From a checkpoint of a small transformer trained on Wikipedia: 325M tokens.
Each number is 128 + 24 x the weight over its row's rms, rounded and kept within 0 to 255. Layers, rows and columns count from 0. The size above them is the row's rms in percent of the matrix's.

# layer 7 MLP up, 512x192, rms 0.12, rows 295-318, columns 0-95
size [ 98  97 104  99  96  98 103 104 108  96 104  99 104  90  93  98 115 101  94  96  90  96 105 106]
[[115 121 109 176 118 128 135 113 159 151 126 115 182 142 135 158 116  95 135 139 176 121 156 109  97 115 105 138 138 110 106 139 126 151 166  88 124 132 202 164 113 142 159 119 103 123 125 135 132 120 109 155 131 103 117 143 117  99 159 124 102 118 145 120 131 143 117 157 148 140 141 150 171  94  90 124 128 158 142 107  98  81 139 140  97 187 119 130 120  85 120 143 106 123 170 112]
 [142 154 118  99 106 144 152  84 152 155 125  67 154  98 145 141 162 131 113 135 141 141 136 122 112 106 107 148 115 102 112 157 123 114 125 123 138 132 137 110 117 139 116 143  97 119 108 181 106 115 146 108 123 141 169 174 118 136 128 172 115 144 173 143 109 121 135 132 150 153  93 138  97 117  98 130  84 148 146 133 123 116 112  62 127 111 173 117 176 141 120 117 132 113 137 114]
 [125 125 180 158 110 163 114 135 186 154 119 178  94 169 191 122 148 163  63 136 126 121 111 101 112  90 161 106 134  99 101 130 162 104 162 136 144 133 118 139 145 146 124 126 116 126 114  83 171 120 115  89 114 126 124  73 127 137 101 152 112 132  97 127 139 180 132 122  94 113 111 120 138 108 153  90 107 137  75 149 136 127 148 169 112  74 141 150 179 129 144 146 147 120 148 135]
 [129 128 142 127 186 121 143  95 120 107  97 113 140 118 161 131  67 135 121 151 162  99 158 185 115 129 149 110 137 160 139 150 117 150 132 148 171 116  97 122 143 114 122 124 130  79  95 131 131  96 126 113 140 162 133 144 151 130 190 124 117 184 144 153 157 141 135 135 150 142  98 106 134 114 135 134 159 153 104 101 142  93 117  96 157 132 184  83 134 128 151 130 106 139 114 157]
 [123 175 128 133  78 116  82 162  56 146 157 133 116 118 122 101 163 145 117 171 114 103 101 100 129 110  85 136 159 144 125  92 152 115 137 138 174 131  62 139 136 108 190 182 146  97 159 113 137 108  91  80 126 147 121 174 141 133 131  86 151 104 123 125 131 119 120  99 142 107 114 117 127 141 136 149 124 104 106 113 130 125 121 114 150 126 112 140 145 169 149  96 114 138 149 112]
 [130 123 116 112 156 164 149 116 118  95 135 109 121 158 165 120 130 102 117 116 152 165 122 131 121 114 129 125 131 140 178 121 152  83 128 130 149 111 120 127 129 137 130  97 158 138 146 124 121 120  98 166 102  95 133 122 128 121 113 162 136 137  74 182 154  78 140 124 113 101 138 126 136 123 135 103  92 124 106  96 149 105 130 161 131  99 127  78 160 164 124 139 131 184 143 123]
 [123 144 117 121 133 111 134 152 153 152 157 124 127 144 109 112 108 129 145 112 100 129 116 142 129  97 135 107 156 148 141 101 101 109 152 110 151 114 115 133 121 113 117 174 145 135 148 143 174 105 152 145 114 115 105 139 160 131 116  51 128 125 109 139 125 130 218 108 128 125  99 138 168 164 129 174  88  96 167 165  81  65 141  97 168 135 138 109 135 139 103 122  90 119 137 131]
 [125 147 133 142  94 119  93 114 123  93 137  87 121 131 136 130 159 125 104 165 126 116 145  87 140  93 131 117 135 139 140 148 131  71  91 114  90 107 136 110 152  88 105  99  88 156 105 144 143 113 138 144 160 109  93 154 137 125  97 131 128 177 110 118 123  69 134 148 159 160 127 166 130 103  92 141  96 124 141 149 155 157 100 129 123 181 137 144 124 101  90 141 118 143 134  91]
 [128  93  86 129  93 120 116 137 124 157 160 168 118 142  87 131 117 139 149 146 203 155 150 142 127 155 133 118 101 150 100 141 107  98 127 105 104 146 169 126  86  97 105 127 113 136 114 204 162  96 147 141 101 162 105 134 135 139 119  97 150 132  96  98 101 125 130 123 154 110 118 127 111  99  82 127 118 140 174 150 142 138 106 127 121 144 115 104  80 174 142 132 150 151 151 151]
 [126 120 105  55 168  93 106 136 132 133 126 154 107  85 125 117  93 164 114 122 141 112 111 135 110 123 111 114 164 153 125 127 132 134 137 103 138 105 126  91 137  90 127 100 125 101 107 151  89 119 145  88  62 106  80  89  96 109 128 129 146 113 137 117 163 126 119 103 122 123 146 155 149 110 126 129 119 167  93 130 165 146 113 155 125 109 146 144 155 111 143  86 100 139 106 150]
 [133 163 114 113 118 139 107 150 130 146 133 124 106 164 157 150 123 147 104 135 137 105  90 148 129 140 154 128 138 122 114 163 165  95 120 118 120 119  80  99 110 100 133 114  76 103 145 128 149 131 113  98 148 137 176 151 131 161 109 109 133 128  88 125 148 112 110 134 124 133 137  94 121 141 140 173 112 151  82  55  92  82 134  81 101 121 188 107 135 136 129 123 140 138 137 163]
 [124 159 107 141 163 134 161 168 121 129 146  96 125 135 157 190 118 152 107 152 148 112 106 149 124 120 141 141 162  96 121 148 116 139 148 111 147 136  84 128 187 123 100 138 120 140 116 154 111 139 122 142 123 146 121 111 119 178 134 161 129 126 122 102 144 125 159 149 119 128 130 124 138 187 123 139 157 102 170 105  98 179  88 115 138 116 131 106 118 131 121 118 132 151 174 157]
 [109 144 133 141 119 120  80 126 105 176 142 146 112 137 162 138 118 177 126 118 125  99 115 144 136 148 137 154 137 146  91 122 123 145 163 130 175 124 153 181 142 140  76  80 144 187 165 119 109 164 119 150  89 119 150 127 120 152  70 103 141 186  87 121  84 129 126 120 114 111 112  99 137 104 103 117 146 128 156 138 108  92 118 151 136 117 108 105 115 155 131 116 152 126  92 134]
 [122 160 137  97 107 108 134 105 107 165 134 133 102 141 125 117 142 109 110 117  69  87 147 128  79 138 131 164 134 107  95 127 124 149 128 151  99  92 117 113 123 112 124 167 107 149 127  93 120 153  95 110 115 162 167 117 132 135 103 161 121  99 107  92 128 101  78 118  77  99  87 131  95 163 136  95 161 116 141 137 115 142 102 135 153 115 145 105 146 126 114 112 103 147 138 160]
 [110  80 110 122 117 107 174 139 116  85 120 138 104 139 156 128 113 145  92 126 135 113 129 141 117 150 102 161 140  93 176 131  82 138 153 143 132 175 111 125 134 156 133 114  83 101 112 107 136 158 135  92 103 140 107  90 126 126  92 156 102  91 170 124 154 133 135 123 139 130 105 138 139 100 158 157 135 113 117 179 150 135 192  95 145 129 127 145 143 137 111 138 107 112  98 136]
 [ 91 103 119 177 120 118 126 122 141 117 155 107 113 114 111 127 134 171  99 141  83 168 110 177 150 164 123 110 110 156 118 115 108  87 106 101 177 113 104 139 136 130 117 135  93 157 111 133 187 139 108 109 116 147 107 120 130 148 123 110  88 163  99 107 151 151 151 104 187 139 174 104 164 138 100 111 141 149 121 173 139 119 165 101 146  99 155 106 121 164 112 151 155 155 142 125]
 [125  77 153 121 168 135 145 156 140 143 116 149 111 108 138 147 130 173 116 140 129  83 132 149 110 115 144 161 118 139 136 127 149 123 178  92 121 118 131  98 142 125 128 148 160 194  89 137 125 126 148 176 107 131 111 126 131 125 114 137 137 147 105 156 181 129 119 159 113 124 132 171  77 123 145 145 121 138  99 144 128 156 129 155  88 140 128 150 134 141 144 126 132 142 155  94]
 [175 149 132 115 128 132 130 134 100 137 145 108 125 136 123 123 132 115 113 145 189 157 120  74 105 135  88 143 109 105 134 129 123 121 143 119 154 103 105 116 119 113 179  76 152  95 176 100 133 148 118 133  97 129 132 154 117 130 136 117 131 102 131 107 111 111 150 178 158 130  99 118 156 163 156  99 100 132  94 148 100 148 115 150 125 146 132 120 132 173 132 145 165 128 121 151]
 [131 148 125 128 112 129  86  98  91  79 122 125 110 106 158 125 117 137 115 137  81  97 124 144 113 146 125 116 146 156  93 144 144 145  90 130 155 132 133 130 126 135 111 120 110 107 129 111  99 107 147 118 146 132 159 154 140 190 116 164  90 164 140  87 103 151 118 107  89 120 154 109 113 103 129 126 110 147 145 151 129 112 132 161 130  89 122 145 169 155 136 143  90 144 130 158]
 [118 137 140  79 148 130 127 131 100 128 114 122 132  92 138  81 124 123 116 139 157  94 147 124 109  96 104 149 135  80 134 162  81 101 107 127 136  84 112 142 160 124 111 164 112  92 126 127  82 125 118 117 120 119  81 169 110 136 142 163 119 143 118 109 150 168 131 131 113 115 102 131 162 151 115 122 134 128 138 145  70 139 142  59 158 138 151 104 151 124 176 124 143  97  95 142]
 [ 93 123 156 146 136 137 126 150 156 143 146 121 137 148 102 116 160 127  86 151 192 146 130 127 107  90 142 114 111 123 121 168 121 175  82 130 160 135 145 118 122 146 155 117  85 150 123 153  92 196 180 161 125  95 106 107 113 111 137 141  96 128 157 135 141 119 140 113 144 134 161  75 135 106 124  97 150 174 112 129 122 127 103 161  92 149 168 126 113 165 100 176  82  74 158 113]
 [ 86 111 135 122 134 109 131 163 124 150 181 134 141 153 143 171 162 151 137  81 102 168 110 108 159 134 116 127 132 148  74 115 115 115 132 139 145 170  90 145 149 112 132 126 107 165 158 106 115 113 161 141 115 124 138  99 154 146  86 168 132 137 152 119 109 162 147 113 114 106 156  88 123 131 130 146 127 107 139 168 147 118 117 118 122 156 150 143 121 164 143 112 136 172  89 191]
 [140 116 137 130 125 124 109 174 140 119 153 112 137 132 147 101 164 135 171 137 136 141 116 133 160 109 124 123 157 158 106 160 156 178 126 101 125 125 158 140 131 169 144 102 165 144  99  83 145 141 100 115 138  94  85 155 138 139 143 144  89 137 119  88 150 134 152 118 121 122 121 117 179 133 113 135  77 149 110 110 171 144 154 133 123 112 148 158 101 143 114 162 139 164 136 176]
 [ 74 119 133 137  92 137  96  74 131 163 125 129 120  90  71 122 150 131 117 133 130 146 125 123 145 122 143 115 101 148  87 169 111 106 113 141 112 107 137 128  63 121 156 111 118 132 174 118 106 100 131 143 143 101 104 164 161 120 145  91 111 107 139 147 187 183 147 111 121 108  79  98 137 135  70 122 109 131 169 173 103 167 149 104 131 158 140 149 154 105 155 135 160 131 108 145]]
# layer 7 MLP down (transposed), 512x192, rms 0.112, rows 295-318, columns 0-95
size [ 85  89  96  95  97 107 105 101 119  99 104  99 104  92 104  98 106 111  94  89  92 104  93  93]
[[150 155 175 107 108 122 105 141  90 114 144 139 102 156 104  61 145 141  96 113 115 139 123 116 164 151 146 121 120 156 152 101 112 141 137 115 119 170 115 105 146 149 120 155 125 128 132  97 151 139 134 141 153 157 140  94 121 150 126 140 148 109 119 118 160 129 105 102 143 100 139 105 120 144 162 111 158 146 117 148 137 154 128 119 156  99 122  88  60 129  97 134 162 125 128 111]
 [156 126 167 153 163 184 108 128 126 110 147 146 126  90 146 147  89 163 144 120 111 119 118 142 136 114 128  96 119 125 154  99 108 141 117 125  92 107  98 117 142  99 144  76  88 167 122  85 163 124 107 123 117 103 155 148 113 151 101 105 147  94  90 120  85 117 101 132 138  93 125 145  95 101 170 115 149 131 132 139 155 176 142 157 131 136 133 134 134 136  94 105 138 111  96 103]
 [139 108 146 113 151 147 146 135  99 138 136 161 117 120  92 140  99  87 126 114 123 162 149 104 134 158 139 139 126 135 107 126 163 141 138 110 183 122 115 121 115 150 110 147 152 129 126 152 122  94 119 130 171  91 111 145  99  93 136 124  89 132 124 131 133  92 161 105  96 150 121 147 157 144 117 119 125 117 152 117 104 159  73 119 118 140 120 143  78 119  77 112 119 144 112 105]
 [107 117 107 146  94 104  84 141 110 130 125 126 128 149 101 168 153 117 143 132 131 122 121 131 165 132 108 125 126 146 133 136 132 108 163 133 128 145 122 195 133 133 124 150 108 149 123 148 109 111 127 148 115 119 122 138 137 131  98  90 132  92  90  83 136 111 128 163 110 105 146 117 107 128  91 144 155 170 148 171 125 136 151 106  90 143  70 117 130 116  96 171 171 161 133 106]
 [168  85  93 162 127 139 147 161 114 125  88 115 150 119 142 135  81 162 179  71 125 106 165 150 103 115 117  96 126 125 130 135 123 140 150 136 151 116 152 118 122 121 149 135 111 111 124 118 109 145  94 111 103  84 126 106 128 104 113 147  95  85 115 106 108  91 106 189 124 137 161 120 109 135 127 127 112  90 117  95 171 136 127 152 122 138 152 106 172 124 133 158 135 155 126 140]
 [145 158 109 132 147 199 118  91 112 152 100 108 122 113 111 123 126 111 147 201 133 137 134 139 147  73 138 120 136 122 157 113 139 143  85 112 109 124 151 114 130 118 148 123 134 118 160 136 127 173 167  73 114 130 118 118 126 113 121 151 135 107 142 127  90 108 170 120  95  93 156 162 145 119  97  99 124 121 183 116 121 134 124 135 140 115 169 123 110 116 108 137 111 148 130 152]
 [ 92 156 166 130 124 150 114 139 113 143 124 106  86 116 148 113 162 106 161 141 120 127 131 126 157 141 133  74 107 167  85 167 157 153  77 146 125 164 114 150 117 133 175  95 140 113 179  96 124 169 102 164 137 102 117 105 135 110 143 150 130 128 132 120 147 101 130 101 127 114 151 101 143 126 140 137 148 141 111 116  92 138 120 104 138 143 127 143 131 107 107 101 145 146  93  95]
 [169 164 156  81 114 100 107 149 169 103  97 149  95 150 142 110 110 172 114 127  97 117 128 143 102 162 123 123 156 147 100 174  99 121 109 173 149 132 105 130 114 106 115 121 110 156  84 127 111  90 125 127 100 115 131 143 125 160 108 105 110 158 124 131 141 168 141  95 131 121 135 117 129 136 145 105 122 148 132 115 136 107 131 147 147  99 150 167 177  88 109 134 154 151 117 122]
 [118 142 125 126 115 168 142 156 150 121 124 173 110 160 116 126 114 132 120 126 138 149 151 156 111 125 108 130 135 168 133  89  84 109 147 110  87 125 175 118 128  81 134 152 198 106 170 138 144 115  79 134 107 125 126 144 152 139  78 133 134  98 129 121 151 143 128  93 128 129 135 108 134 158 134 125 125 156 168 117 147 104 126 145 130 158 162 130 122 104 154 136 145 126 114 148]
 [129 116 102 129 122 166 188 107 112 144 112 146 104 161 144 122 140 119 129 153 134 134 118  95  92 120 114 107  94 130 122  90  98  91  65 130 133 149 153 139 108 157 120 164 139 154 143 117 114 167  98 113 118 112 121 104 153 132 130 143 147 154 130 115 136 138 142 119 117 145  86 108 156 160 150 110 167 110 121 122 156 155 129 142 115 115 152 138 127 124 129 155 122 143 110  96]
 [138 134 110  75 131 133 146 138 172  97 121 121  95  96  96 154 100  77 113 106 154 167 139 133 144 150 130 140 136 136 103 135 159 113  95 114 157 119 116 112 142 125 108 118 107 102 124 112 113 114 162 133 159 158 139  89 134 147 104 131 100 111 114 134 151 123 176 179 164 106 120 146 132 181 131 151 113 144  71 170 118 130 138  96 123 119 141  90 177  61 148 130 122 102 131 137]
 [ 84 163 137 118 141 208 113 141 145 129 135 138  89 136  99 129 127 137  91 129 163 125 105 117 139 132 127 107 139 116 138 139 127 158 130 123  80 138 130 125 147 128 136 149 165 151 139 133 112 157 114 109 148 134 143 128 107 147 138 132 107  95 124 100 144 152 118 163 118 158 146 114 109 147 144 154 121 128 118 126 125 145 134 119 141 150 135 124 172  86 122  98 100 148 123 155]
 [109  85 143 138 202 159 141 160  99  93 132 137 116  90  89 131 152 135 102 136 134 123  99  92 137 104 115 204 122 160 102 105 140 155 123 124 130  97 152 114  96 135 110 177 124 119 164 149 140 183 120 129  91 137 102 119 116  94 132 106 156 117 141 137 150 151 108 127 141 164 135 137 110 115 148 127 116 100 127 119 136 113 142 112 147 156 122 110  81  82 141 153  96  97 131  95]
 [100  91 126 114 120 117 154 148 148 106 121 137 156 168 184 169 131 128 104  76 142 109 112 138 141 134  95 143 123 123 149 102 143  88 156 131 157 176 154  97 175 108 139 102 128  78 128 156 138  99 115 150 130 103 114  93 130 103 131 144 142 108 154 114 123 127 160 147 164 156 152 159 151 101 143 138 122 104 123 128 145 137 130 128 117 166 111 112 147 112 134 130 148 115  76 128]
 [131 120 117 153 113 114 163 150 200  82 114 118 108 113 109 136 170 142 103  87 132 146 137 185 130 113 108 128 107 120 122 132 119 109 150 158 121 135 132 175 129 108 118 134 140 166 159 134 141 100 127  99 114 148  86 123 126 138 110 110 141 101 109 112 114 168 160  80  93 171 168 136 131 121 127 131 148 172 112 139 151 145  83 158 113 119  95  79  78 129 119 113 110 108 152 122]
 [129 121 128 177 111 140  96 116 125 152 135 127 164 154 157 152 106 159 145 133 151 109 135 129 111  80 138 143 131 103 150 111 123 105 152 157 103 104 122 124 100 126 140 136 144 108 130 122 119 105 152 140 115 101 168 154 151 105 155 144 139 124 150 167 120 136 144 168 125  99 154 129  98 159 137 160 124 131 146 101 107 102  82 178 145 103 134 167 124  55 142 152  97  82  91 128]
 [146 102 113 127 140 134 107 142  83 104 117 164 134 125  90 120 116 122 143 122  60 132 114  90 150 151 162 150 154 107 148  89  90 122 145 117 141 127 139 134 116 111 164 129 144 101 135 131 164 107 143 128  92 129 125 118 125 145 117 134 130 128  92 103 135 140 156 123 167 127 128 140 160 128 137 151 102 138 103 121 159 131 106 139 107 144 149 153  91 125  96 124 119 143 175  95]
 [175 108 100 127 126 113 152 147 124 136 123 115 100 124 151  79 131  97 117 173 123 137  84 146 121 127 138 127 116 141 130 134  93 133 126 138 122 146 167 101 147 144 135 143 149 108 121 153 136 103 131  98  91 116 130  55 163 105 145 159 135  99 135 115  82 118 183 181 122 141 111 140 147  96 126 110 120 129 133 151 158 176  97 155 166 100 159 101 119 155 123 134 137 129 104 134]
 [161 151 130 137 144 134 143 142 146 139 126 109 131 131 120 109 132 144 126 104 171 138 136 137 156 103 149 134 109 132 133 119 100 149 158 119 158 101 131 118 139 133 120 151 110 122 138 168 109 133 138 130 123 125  98 110 125  87 124 104 123  98 143 111 166 144  87 125 114 150 110 155 116 133 118 145 124 108 165  97  89 121 125 123  81 100 150 101 171  82 171  67 116 143 156 120]
 [190 129 112 156 152 124 146 125 134 125 146 124 142 158  88 159  92 129 159 133  98 144 113 128 135  97 120 119 129 138 107 133 126 177 143  92 126 134 160 135 105 163 135 110 142 150 188 117 142 123 142 120 124 130 176  90 144 121  85 126 126 143 139 112 115  77 150 144 160 128 166 152  96  95 143 139 118 149 108  92 166 113 121 171 120 130  90 129 111 173  88 130 163 138 128  98]
 [119 137 103  68 118 176 148  89 131 129 113 155 134 109 157 115 116 114 168  93  95  97 114 133 140 143 138 125 133 170 129 114 106 113 148 171 140 107 114 139 151 146 155 111 147  97 177 125 125  58  69  70 109 137 164 121 126 146  92 121 134 149 115 111  93 107 113 154 105 139 118 113 142 142 140 133 138 136 145 114 112 124 114 140 154  84 144 113 112 127 160  98 157 157  87 144]
 [144  86 100  87 156  88 123 148 152 137 149 132 124 172 129 132 155 110 161 128 138 149 138 146 133 147 141 110 163 113 125 133 112 111 116 153 126 118 143 167 190 137 160 134 148 128 121 121 122 103 142  62  97 132 122 135 151 109 134 154 151 113 140 114  85 139 138 118  79  99 146 143 134 131 143 101 153 101 145 153 128 155 119 156 149 140 150 154 132 109 140  55 169 128 127 128]
 [129 128 102 104 144 129 152  90  84 121 110 103 133  92 159 170  75 124  83 119 114 157 135 161 123 138 178 133  70 112 138 111 141  68 113 101 136 135  76 144 113 128 119 143 100 140 154 141 126 146 151 157 131 109 138 127 118 132 118 120 174 141 140 124 130  87 111 123 122  85 125 138 128 105  86 125 151  98 156 119  89 124  99 151  68 132 129 105 151 113  99  87  78 132 145  99]
 [124 173 139 118  97 148 101 171  87 165 112 131 119 192 148 204 125 127 130 122 135 158 120 102 139  87 121 163 133 132  77 166 155 148 146  94  96 117 121  41 146 121 104  83 160 139 122 164  83 142 159 112 120 125 146 172 118 132 118 111 149 168 125 143 124 150 133 103 102 157 128 132 132 142 127 143 109 161  97 129 109 116 130 133 105 196  89 114 168 122 140 144 154  95 151 110]]
# layer 7 MLP gate, 512x192, rms 0.12, rows 296-319, columns 0-95
size [ 97 115  98  98 105 105  98 106  96 108  94 104  94  95  99 106  98  92  91  95 103  92 106  95]
[[ 96 121 101 150  74 148 173 135  78 104 151 144 134 180 150 121 121  71 153 127 122 153 116 132 142 131 125 102 127 130 200  99 135 116 156 145 136 149 107  84 140 127 152 104 140 136 128 180 121 101 118 107 145 168 150 125  97 133 120 137 121 143 107 119 149 122 167 100 185 139 130 150  88  95 167 133 141 100 143  68 112 107 101 139 155 132 118 130 130 116 127 131 125 109 109 149]
 [149  94 148 100  99 125 123 151 146 135 131 118 164 166 109 171 105 124 135 143 129 126 174 122 123  88 127 142  98 143 100 105 106 158 130  79 123 121 150 119 131 127 127 122 126 107 170 152 118 114  73 163 131 122 148 114 112  84 134 121 113 136 139 141 108 142 113 127 122 133  82 144 143  85 128 109 105 106 147 123 111 137 114 156 160 141 122 159 135 131 120 109 112 145  91 100]
 [120 131 168 131 142 127 121  62 111 138 113  83 128 116 159 177 102 172 129 168 132 143 129 158 136 141 129 158  86 154 111 145 129 127 149 155 159 164  77 114 151  99 131 138  78 108 111 143 109 185 155 107  90 131 108 113 103 170 157 120 138 104 120  81 109 141  88 129 117 142 151 131 124 153 102 130 162 151 152 145 127 134 172 108  99 135 128 160 127 113 140 180 138 181 156 183]
 [121 113  86 124  71 120 118 149 107 140  74 126 143 129 156 106  60 115 137 142 107  98 125 144 145 148 132 134 140 153 119 157  90 122 138 133 115 134  95 115 128 133 135 111 130 126 142 157 122 133  99 147 133 137 109 147 172 104 121  84 121 141 110 155 158 117 148 138 158 136 148 112 134 157 123 143 133 117 135  90 118  88 149 129 122 101 138 177 125 144 187 171 103 175 140 100]
 [153 127 127 125 132 166 150 121 136 123 180 119 124 116  73 135 126  99 134 140  94 140  94 127 118  99 139 142  95 155 113 115 130 111  51 137 130 130 130 104 102 148 124 135 112 160 136 136 136 138 112 142 114 157 136 177 114 153 151 124  85 120 140  93  86  95 110 128 135 139 148 133 147 110  96 106 141 116 161 132 128 161 121 167  94 107 101  88  87 127 139 160 116 181 139 101]
 [ 85 148  90 116 151 135 104 155 147 116  68 128 155 114 162 148 135 106  97 103 126 120 129 132 121 157 136 135 126 115 116 147 116 133 168 156 137 140 159 119 148  77 109 129 108 146 151 138 177  98 144 128  97 116 115 103 159 122  97 144 110 162 135 127 144 107 101 116 139 132 120 126 137  88 137 102 118 121 163 126 110 107 169 147 144 121 146 107 104 138 111 178  86 106 134 123]
 [135  95 124 169 133 138 130 132 141 174 122 140 115 116 126 159 131 129 107 112 113 121 151 163 174 133 111 145 137  91 105 171 179 117 156 102 107 120 122  84 159 146 112 116 122 112 134 130 125 130 151 120 146 123 138 137  85  90 122 182 114 182 143  95 156 135  90 143 123  93 137  99 144 142 134 115 148 110 136 153 127 118 120 152 149 119 105 124 169 143 134 116 116 104 118 134]
 [113 124 143 115 129 135 119 101 131 125 145  94 142 124 166 123 130 127 156 124 101 105 163  82  88  95 159 166 137 108 126 156 155 180 124 147 138 103  81 129 164 115 141 130 127 120 148 126 120 129 116 123 129 110 140 160 109 129 118 128  94 174 177 131 111 121 103 126 120 113 120 121 125 156 141 131 106 105 139 148 134 101 128  76 117 124 104 130 128 124 100 146 133 173 122 126]
 [115  95 122 120 130 113 138 127 152 124 128 148 134 119 179 143 153 100 120 124 137 122  93  97  99  96 179 112  88 105 113 160 137 111 143  83 145 139 120 156 121 142 135 111 151 120  95 114 133  91  81 127 141 135  92  98 117 124 127 125 183 136 147 170 150 150 117 128 140  85 118 108 130 124 152 162 100 133 130 142 101  99 121 110  75 135 152 131 123  88 135 162 136  77 119 127]
 [148 157 117  94  71 150  99 126 161 152 159 115 142 150  88 136 122 154 127  94 190 111 156 121 142 125 175 143 111 139 123 147 142  72 132 146 129 101 107 156  87 117 138 130 107 114 159 119 159 129 132 155  97 142 204 135 136 144 146 101 156 145 130 152 135 128 150 141 113 149 132 152 109 160  90 125 115 110  71  88 116 145 131  79 125 123 112 153 145 152  88  75 151 120 138 141]
 [113  96 118 112 115 138  95  92 103 121 162 145 148 154  95 108 124  52 105 104 145 136 109 145 136 121 130 140 136  93 133 131 111 123 150 165 133  87  98  82 100 110 173 171 111 173  99 120 107 117 139 145 116 121 156 120 118 108 125 141 140 127 145 158 129 153 104 131 125 100  87 148  90 133 118 167 160 124 143 138 128 124 131  81 119 124 114 114 119 153 137 110 156  75 143 146]
 [157 138 130 131 146 198 118 129  96 147 162 121 100 143 133 142 141 110 123 117 143 108 136 161 138 105 101 111 131  98  99 146 145  96 114 164 139 127 112 135 112 130 121 106 134 129 141 152 119 186 116 125 139 153 159 154 102 109 156 109 133  87 138 128 157 125 117 119 129 125 111 127 160 128  85 115  88 120 125 142 120 132 133 121 101 135 183  94 128 107 106 117 121 166 147 169]
 [128  97 152  90  80 100 151 158 138 115 145 102 138 167 151 133 164  78  95 137 100 178 127 121 182 139  90 142 103 104 158 155 132 136  89 113 144 112 134 128 153 101 102 145  98 111 116 118 164 117 108 121 143  81 112 136 143 140 125 131 119  98 124  77 117  78 128 105 136 158 121 134 162  54  96 106 153 113 158 127 151 142 153 114 160 143 113 140 104 149 166 141 151 126 124 104]
 [ 67 144 113 104 147 117 116 140 125 145 135 140 165 116 111  94 139 131 144 181 122 138 162  97 111 140 160 128 112 108 132 101 146 124 128  74 145 150 136  99 110 130 108  91 104 127  94 123 143 147 120 125 174 167 164 130 109 128 124 154 140 127 149 124 163 103 101 160 152 142  79 137 137 130 106 140  99  80 147 148 136  93 158 117 122 119 147 172 156 111 187 117 122 139 140 117]
 [149 167 135 108 177 105 121 118 134 138  97 138 121 116 128 104 160 111 142 120 149 166 105 120 131 144 113  99 113 116 122  91 142 156  93 127 157 113 105 140 121 133 108 110 134 170 159 105 152 162 116  92 125 118 103 111 122 131 106 134 124 105 114  86 131 123 128 114 111 146  78 112 115 127 139 111 125 127 159 164 141 163 171 133 122 114 117 133 113 174 102  88 107 129 153 150]
 [139 117 123 142  98 121 105 135 132 124  77 104 155 122  78 109 170 101 147 103 120 119 153 116 131 131 167 169 158  99 132 158  86 164 137 146 149  95 153 132 149 119 151 143 123  95 134 163 105 124 153 124  95 149 120 112 133 137 162 121 144 103 153 115 133 103 122 119 127 177 165 141 133  94 130 129 122  99 165 148 152 115 134 136 137 146 137 157 118 131 102  75 100 113 147 124]
 [136  82 118 103 146 107 160 123 105 119 145 120 117 121 148 118 110  88 128 107 104 159  94 130 108 121 125 153 104 141 119 173  95 147 148  87  95  98 109 117 122 114 119  93 137 109 175 139 187 115 155  73  87 131 134  87 149 162 137 136 147 131 115 101 125 101 126 156 152 139 157 164 120 105 156 118 109 110 120 159 176 121 117 100 126  79 160 136 139  99 146 159 106 100 118 154]
 [150 145 114 130 165 144 136 129 152 146 124 116 103 175 110 128 137  85 115 150 112 124 136 133 118 104 132 119 154 140 123 167 120 120 131 185 137 136 152 130 121 119 149 108 141 124 121 123 152 193 107 158 144  89 148 108 129 184 153 137 124 147 115 141 109 142 162 155 112 138 113 135 153 122 115 150 143 170 150 140 190  95 129 112 156 154 132 150 141 121 110 146  98 109  88 151]
 [149 101 179 133 125  98 130  83 120  98 101 154 119 136 130  98 159 146  81  74 151 181 142 130 143 112 126 109 145 133 110 140 134 157 118 107 111 128 117 156 117 131 137 184 123 103 117  90 173 142 123 133  78 109  88 118 106 102 136  80  89 141 135 122 131 152 163 140 133 109 135 106 144 129 120 141 146 133 118 121 127  93 167 134 149  79 132 134 114 129 146 144 114  76  72 143]
 [116 124 152 133 125 116  89 166 134 156 159  96 109 171 152 149 117 128 147 128 102 145 175 133 135 128 158  70 144 141 143 126 111 161 106 127 129 122 111 123 123  90 109 124 115 125 142 174  93 145 189 174  91  87 144 124 149 179 103 130 124 104 158 113 141 111  97 162 134 103 107 130 146 116 134 130 135 150 103 154 124 152 126 104  57 146 100 151 136 154 121 144 166 129 116 129]
 [124 121 105 175  96 125 108 119 138 122 132 160 127 139  78 150 118 141 145 153 121 158  89  71 110  98 126 115  99 161 164 127  57 170 133 138  98 116  97 115 103  67  76 120 155 112 176 118 120 123 113 150 151 155 151  78 130 157 151 133 103 125 147 126 188 133  88 144 155 153 105 145 151 144  92 140 145 182 107 135  97 129 126 143 132 126 109 140 129 114 125 153 129 153 112 139]
 [120 164 136 147 155 144  68 174 160 133 145 111 115 127 114 131 120 154 120 143 118 112 177  98 117 134 165 144  87 108 173 130 125 111 126  96 108 116 118 119  79 100 125 106 136 135 144 159 165 143 121 171 132  96 125 118 150 134  78 178 107 114  95 135 100 152 142 165 132  87 117 147 159  65 147 170 117 147 123 128 107 122 156 110 129 126  88 141 121  99 131  86 136 169 134 111]
 [119 138  90 128 143 121 100 121 111 105 138 125 107 120 113 175  96 170 127  91 130 118 126 148 148 148 119 169  82 134 119 144 174 112 107 102  98 104 129 137 124 107 117 128 141 161 134 116 143 109  91 128 138 121  98 151 131 127 120 176 119 116 131 142 142 125 167  79 116 115 129 196 146 145 111  80 130 185 133 150 142 126 133 127 153  95 119 126 130 117 150  99 138 145 153 142]
 [135  84 112 127 122  90 138 124 122 126 151 107 120 132 109 162 144 143  93 120 120 137 114 141 137 125 182 148 147 148 124 187 111 129  73 102 153 129 132  86 108 131  97 106 134 164 146 130 128 120 120 137 114 118 150 149 167 121 150 139 127 126 136 151 128 113 124 146 159 127 104 141 119  78 144 185 121 104 194 116 142 105 141 145 142 107  98 157 107  97  82 144 137 120 157 167]]